{
  "positions": "rope",
  "parallel_block": false,
  "init_std_qkv": 0.018,
  "train_tokens": 374700000
}
Each number is 128 + 32 x the weight over the matrix's rms, rounded and kept within 0 to 255. Layers, rows and columns count from 0.

# layer 2 attention value, 384x384, rms 0.0405, rows 182-191, columns 288-383
[[145 123 104 157 122 203 146 153 131 108 123 110 122 144 111 122 159 124 118 126 101 155 121 147 122 113 165 117  61 162 131 152 104 133 128 122 109  94 123 179 146  84 130 131 186 154 169 140 120 135 132 145 106  90 167 141 142 140  96 146 128  72 200 118 116  83  96 124 120 172 136 121  76  86 181 160 138 115 175 160  75 132 153 139 128 115 121 153 142 104 143 110  99 106 127 129]
 [162 124 135 181  95  67 124 119 126 116 105  85 103  98 102  84 163 122 147 152 157 129 167 142 161 142 214 155  73 129 109 109 118 115 178 127 104 109 121 120 153 161 123 124  83 114 140 159 116 127  94 141 116 134 157 169 195 105 104 154  85 122 126 123  93 119 144 136  88 112 140 103 125 122 123 164 111 114 121 111 165 104 124 114 155 125 105  97  86 157 141 132 160 106 101 136]
 [108 110 130  78 113  69 172  78 111 127 117  90  95 133 179 147 158 164  97  91 159 141 136 149 133 115 174 156 128 113 118 136 120  96 133 119 139 103 167 153 146 132 219  77 105 133  93 151 170 159  99 168 133 149 125 115 124 132 134 139 148 171 166 112 154 138 149 141 135 111 108 129 175  85 112 158 123 166 167 118 197 147 156 105 142 165  95 138  95  96 129 163 145 138  93 109]
 [ 79 120 143 104 163 146 119 116 128  92 187  89 168  55 135 134 120 116 133 162 154 122 104 123  91  98  68 131 144  81 166 147 166 121  78 134 147  98 126  49  97  95  73 126 103 103 103 151 124  74 156  94 106 125 109 124  33  86 197 137 111 210 115 118 129 140 199 137  84 140 169 138 233 102  98 168 117 131 122  74 118 114 125 117  95 124 103  83 162 129 110 140 120 145 167 163]
 [ 57 132 128  69 122 107 127 101 136 140 105 147 104 128 118 101 120 160 158 146 103 115 115 120 129 149  77 135 138 132 134 173 105 154 113  88 111 186 126 126 121 116 135 118 126 140 140  73 107 158 162  89 104 111 175 112 106  71 163  91 114 175 122 185 111 124 104 112 145 130 128 133 145 142 133 124 124 114  95 152 140 113 133 115 164 142 162 125 127 123 122  84 155 136 118 102]
 [102 131 108 157 116 171 125 134 218  87 134 117 210 137 130 180 164 146 164 124  54 140 102 129 138 110 100 164 137 172 138 115 138 102 143 148 138 131 154 147 111 124 133 131 102 120 176 108 149 121 130 149 113  95 158  81 154 178 137 120 114 128 110 127 137 130 113  87 148 126 115 100 192 113 152  89 123 145 156 134 108 133 134 112 100 135 128  81 105 107 176 145 138 131 161 228]
 [174 130 140 151  99 146 109 122 164 146 145 110 176 178 138  99 150 152 121  91 134 129 138 116 111 105  93 127 159 116 143 103 140 113 116 141 165 119 130  77 114 139 104 126 201 129 104 108 186 160 136 117 161 160 125 108 165 128 121 118 145 125 137 141 147 144 113  91 164 101 158 110 152 155 128 130 168 117 100 113 151 149 143 176 114 152 132 164 138 117 119 168 152 149 120 108]
 [112 107 146 158 146 146 142 131 149 113 165 108 121  89 101 110 119 130 108 160 115 179 147 127  99  87 145 181 135 133 128 151 172 134 118 141 142 126  54 148 129  98  95 104 114 108 162 106 147 131 141  91 152 116 146 130  96 127 111 161 126 173 156 116 162 128 107 153 136 144  98  98  95 143 120 151  90 148 106 167 116 145 131 138  98  96 130 156 117 142 109 183 138  98 138 131]
 [ 86 132 147 142 115 141 116 160 136  74 177 154 139  96 150 107 122 118  78 146 196 127 114 106 127 137  79  98 151 149 134 144 190 115  71 121 150 105  95 126 109 116  95 146 168 131 106  84 148 115 101 100 119  87 114 150 126 130 133  92 120 137 156 156 138 130 127 102 155 119 143 111 133 102 123 143 155  96 132 114  96 145 146 152 128 145 134 107 167 152 135 119  93  96 127  99]
 [121 150 125  95 130 129 126 121   0  90 130 151 121 126 112  64 112 109 128 117 143 120 168 127 130 106 152  89 118  64 128 131 119 144  82 116 114 146  98 123 155 139 128 111  82 140  83  97 137 150 114 109 111 136 147 124  74  90  95 103 117  94 139 170 130 114 169 146  95 121 131 173 123 117 115 160 102 131 104 152 157 125 113 123 156 144 158 172 147 110  96 147 114 105  94 112]]
# layer 2 attention output (transposed), 384x384, rms 0.0409, rows 182-191, columns 288-383
[[127 147 105  75 154 107 115 160 109 166 147 137 115 101  83 143 188 131 116 111 131 124  79 107 119 118 165 108 126 112 110 148  77 137 174 103 126 130 154 105 105  94 121 123 135 139 117 154 110 150 113 117 141 126 132 138 156 109 139 114 161 123 116 115 137 116 182 107 163 128 134 137 112 137 162 117 134 137 131 109 176 130 122  96  99 161 107 133 136 138 119 103 184 145 143 149]
 [127  83 157  88 167 155 170  92  86 132 114 140 122 146 152 124 141 142 161 112 130 178 115 143 158 132 117 164  98 148 131 106 144 130 181  83 144 122 100  97 156 119 133 121 158 125 113 151 150  99 140 152 126 146 147 128  90 105 161 147  96 161 177 140 153 140 113  91 124 134 123 124 131 151 142 160 177  91 115 116 126 109 113 166 117 144 118 106 125 155 127 119 164  94  79 123]
 [102 117 179 108 185 171 137  66 120  68  86 148 152 115 142 120  66 117 153 100 123 151 143 129  66 129 138 118 146 154 123 128 117 166 150 137 137 130 121 130 161 123 114 123 148 118 190 117 111 136 160 132 155 105 103  99 106 104  92 117  97 133 152 131 123  98 127 154  77 141 135 142 110 158  95 172 123 144 137 163  72  91 131 109 100 146 156 133 116 132  94 160 150 139 121 143]
 [174 114 149 100 162 191 116 113 192  52  77 137 129 137 146 139 112 128 140 147 162 137 128 149  86 176  92 193 149 112 146 149 161 119  82  78 108  54  88 137 142  92 118 127 206  87 198 154 130 146 143 135  64 152  60 120 105 142  90 132 164 135  90  82 139 130 104 133 138 116 157  46 146  94 139 128 119 153 189 133 139 146 116 104  77 132 135 126 101  77 100 135  97  62 133 128]
 [128 159 130 171 131  92 143 105 130 155 122 113 148  95 116 129  86 126 144 122 140 133 100 176 163 127 165 161 183 136  91 128 144  73 108 196 126 132 118 143 106 138 132 122  92 133 131 154 122  72 145 133 146 123 107 139 150 142  94 142 113 117 132 122 157 108 149 119 121 108 149 111 129 105 156 130 143 105 108 126  87 117 147 134 124 121 127 116  87 141 153 107 105 105 144 139]
 [154 146 119 155 172 146 138 187 155  98 123 125 160 126 104 174 196 120 102 173 148 131  36 132  81 173 135 159 118 133 137 127 153 110 119  57  98 109 137 106 121 102 115 135 155 144 146 161 180 171 148 128  76 122 174  99 135  93 126 117 132 129 138 107 153 114 142  97 133 145  97 123 144 117 101 122 100 115 142 112 157 147 129 102 163 148 122 159 119 118 144 141 119 132 180 106]
 [124 134  81 151  77  61 154 149 124 133 147 138 176 165 122 114  74  97  74 141 100 104 136 119 120 137 178 120  88 146 113 135  83 130 129 160 146 131 164 133 106 180 142 147  44 167 126 120 132 131 111 126  94 129 151 121 154 132 150 114 172 113 124 140 130 155 112 115 117 179  93 188 147 187  96 120  98 185 132  97 119 156 143 110 119 110 180 157 112 122 133 106 108 151 183 133]
 [180  93 111 111 161  96 145 162 117  92 144 119 100 118 121 121 157 118 132 182 109 175 113 132  81 117 101 128 112 100 163 136  80  92 112  99 128 127  95 145 138 139  97 118  98 179 132 171 109  87 130 129  98 144 119 110 121 141 130 162 155 131 131 132 119 124  97 111 152 171 114 128 152 130 128  86 129 128 136 120 127 150 126 194  89 197 164 107 157 109 119  90 153  78 197 138]
 [118 144 183 151 151 133  73 136 172 158 176 153 155 148 125 116 150 117 123 118 136  95 175 134  93 108  78 107 128 109 139 144 139 168 122 124 164 102 106 107 132 163 110 162 144 139 109 106  98 148 109 131 112 132 126 149  88 129  74 113 120 114  89 119 109 147 131 136 120 152 127 125 130 115 121 108  96 148 142 133 103 127 112 107  94 116 182 148 134  82 120 118 105 105 164 163]
 [137 118  75 122 109  74  99  88 121 140 141 114 124  97 149 112  91  83 154 128 160 138 170 149 160 122 145  86 153  92 140  93  84 107 120 159 108 120  98 145 141 117 151 106 126 165 122 121  97 102  74 132 172 125 114 140 176 161 127 142 108 118 108  97 107 145 107 160 171  98 148 115 104 115 127 148 153 143 117 118 118 118 153 134 126 150 109 123 147 137 106 120 135 142  91 124]]
# layer 2 attention query, 384x384, rms 0.0526, rows 192-198, columns 288-383
[[ 94 126 167 165 168 133  71 113 133 167 114 149 121 140 108 162 164 141 123 142 143 146 163 167 133 128 132 154  79  86 147 148 126 149 136 197 131 141 146 119 145 126 127 131 128  93  84 133 111 122 119 143 103 124 130 117 143 141 166 165 137 105 151 118 100 111 103 133 125 172  96 118 141 116  89 116 126 140 176  87  88 132 154 120 115  93 108 127 116 133 114 107  93  71 115  99]
 [125 103 117 104 149  91 123 143  73 131 139 141 162 155 102 141 139  90 142 156  72 101  81  66 100 126 100 112 131 106 137 141 112 107 158 104 141 147 113 113 153 101 133 130 118 136  76 117 143 147 162 143 181 144 156 133 142 109 135 110 126 149 114  96  84 139 137 125 189 129 108 148  91 163 119 108 124 150  99  82 106 162 105 124 137 174 151 129 141 184 102 134 132  96 105 148]
 [131 181 105 158 159  95 145 133 102 138 150 131 102 148 100 136 176 119 116 116 102 135 149 126 155 181 178  83  68 120 109  73 141 110 116 176 145 163 139 127  96 151 157 134 124 100 156  88  68 114 169 126 150 114 170 114 178  94 147 165  97 111 158 134 122 149 144 101 133 133 143 114 104 141 121 112 158 107  65  97 129 144 157 157 133 132 107 158  64 140  92 107 112 111 132 130]
 [178 157  83 170 103 116  62 124 117 127 142 143 131 109 148 117 120 149 103 136 170 136 160 174 173 172 188 153  26 132  74  80 149 176 126 186 104 166 143 106  97 175  91 159 110 128 184  75  60 137 148 103 125  96 152 139 153 175  88 206 153  74 101 161 182 157 107 141 150  69 158 127 117 136 112 101 154 101  88 125 131 194 108 166 154 150  88 180  86  81 108 129 121 127 122 134]
 [124 180  72 148 122 168 143 167 180 192  95 168 143 146  75 147  84 170 114 126 145 105 155 102 108 135 128  92 127 108 102 138 195 119  96  72  88 106 113  94 152 141 150  97 128 140 115 129 173 107  79 153  94 144 180 154 131 151  55 125 116 138 111 136 148 142  97  99 105 151 117 111  95 130 147 170 134 110 113 144  95 108 113  57 134 131 167 167 138 141 125 190 179 102 100 129]
 [107 118 160 129 129 152  75 113 129  87 141 136 109 121 128 130 146 150 129 101  91 145 153 162 141 138 165 125 116 107 169 196  99 131  76 162 122 117 137  89 124 175 100 132 142  96 133 128 162 109 234 131 129 167 127 165 106 108 108 139 170 122 140 127 126 119 129 109 134 162 151 162 158 112  96  75 144 141 188 119  77 117 103 133 128 139 168  94 118 109 118  90 119 123 149 155]
 [164 113 187 136 177 126 128 153 190 145 111 154 179  93 157 153 155 152 115 154 139 109 121  93 135 109 116  98 177 116 110 158 140  91 151  47 118 137 118 167 151 142 110 116  75 163 100 144 151 126  44  86 155  90 118  74  98  82 126 116  94 117 104  95 141 145 121 174 157 173  72  79 124 155 200 175  57  64 140 135 162 138 217 106 122  82 108 117  96 161 116 172 157 144 113 103]]
# layer 2 attention key, 384x384, rms 0.0514, rows 192-197, columns 288-383
[[115  94  88  83 139  89  99 167 124 102 113 146 137 121 190 184  96 169 128 132 119 103 106 157 103 146 101 141 195 122 112  94 166 121 128 149 123  92 108 149 140 150 128 110 106 127 109 115 107 106 140 104 120 159 117 175  78 164 119 125 129 112 126 103 122 133 130  73 159 153 185 146 149 150 122 106 147 156 157 133 129 127 106 140  96 163 120 138 128 149  92  88 136 152 122 108]
 [145 118 180  91 162 151 147  61 166 146 118  98 113 112 103 110  86 132  79 114 122 143 139 122 140 127 148 114 112 117 156 130 156 114 125  91 147  77 153 152  54 166 157 126 134 102 152 154 134 130  94  72 168 127 113 104 147 127 115  92 115 116 138 118 127 136 134 140 105 110 110 118 101  98 139 142 122 131 108 137 127 113 182 136 122 174 117 140 130 123 121 115 159 146 145 119]
 [165 104 130 136 152 125 118 130  88 122 139 122 102 177 147 103 133 126 119 132 151 166 100 109 118 114 104 158 137 125 123 137  88 140 107  80  86 127 130 113  74 108 157  90 132 169 136  87 120 101 111 126  88  60  91 111  84 110 147 126 123 124 110 143 108 147 144 151 165 127 162 168 170 103 121 156 105 151 105 110 139 140 138 153 117 160 193 141 116 106 101 111 102 150 123 121]
 [181 135 106 171 123 128 111 160 105 107 166 123 135 161 153 122 105 116 157 163 137 144  84 154 125 119 136 167  73 165 117 127 103 133 127 133 151 104  99 142 106 111 156 131 116 112 199 102 136 126 197 159 137 139 117 120 172 115 169 137 118 156 130  90  69 122 101 156 144  93 139 126 165 146 138 118 130  69 120  90 155 186  92 138  87  98 134 138 158 142 158 196  69 155 108 144]
 [108 108 148 114  90  89 184 131 120 168 125 143 173 127  62 153 166 124 139 134 127 104 151 135 108 132 145 132 140  95 162 113 125  71 141 103 133 135 115  92 152 110 148 123 157 152 102 164 143 167  35 133 121 128 135 142 105 131  77 142  89 123 108 121 102 128 160 120 115 145 114 109 185 139 136 124 107 101 134 142  97 142 145 138 137 151 130 106  76 125 151 130 126 106 102 115]
 [ 94 141  94 103 133 120 114 163  88 148 153 136 127 106 127 137 143 118 105 110  98  94 211 114 168 129  70 113 198  93 183 184 128 137 130  69  88  98  86 132 171 163 106 119 134 142 141 137 133 118 139 125 125  90 107 117  70 121 140 128 148 115 123 122 177 156  70 163 168 174 159 138 135 154 113  74 157 143 118 132 111  99 175 127 118  99 125 123 109  97  94  97  76 143 144 128]]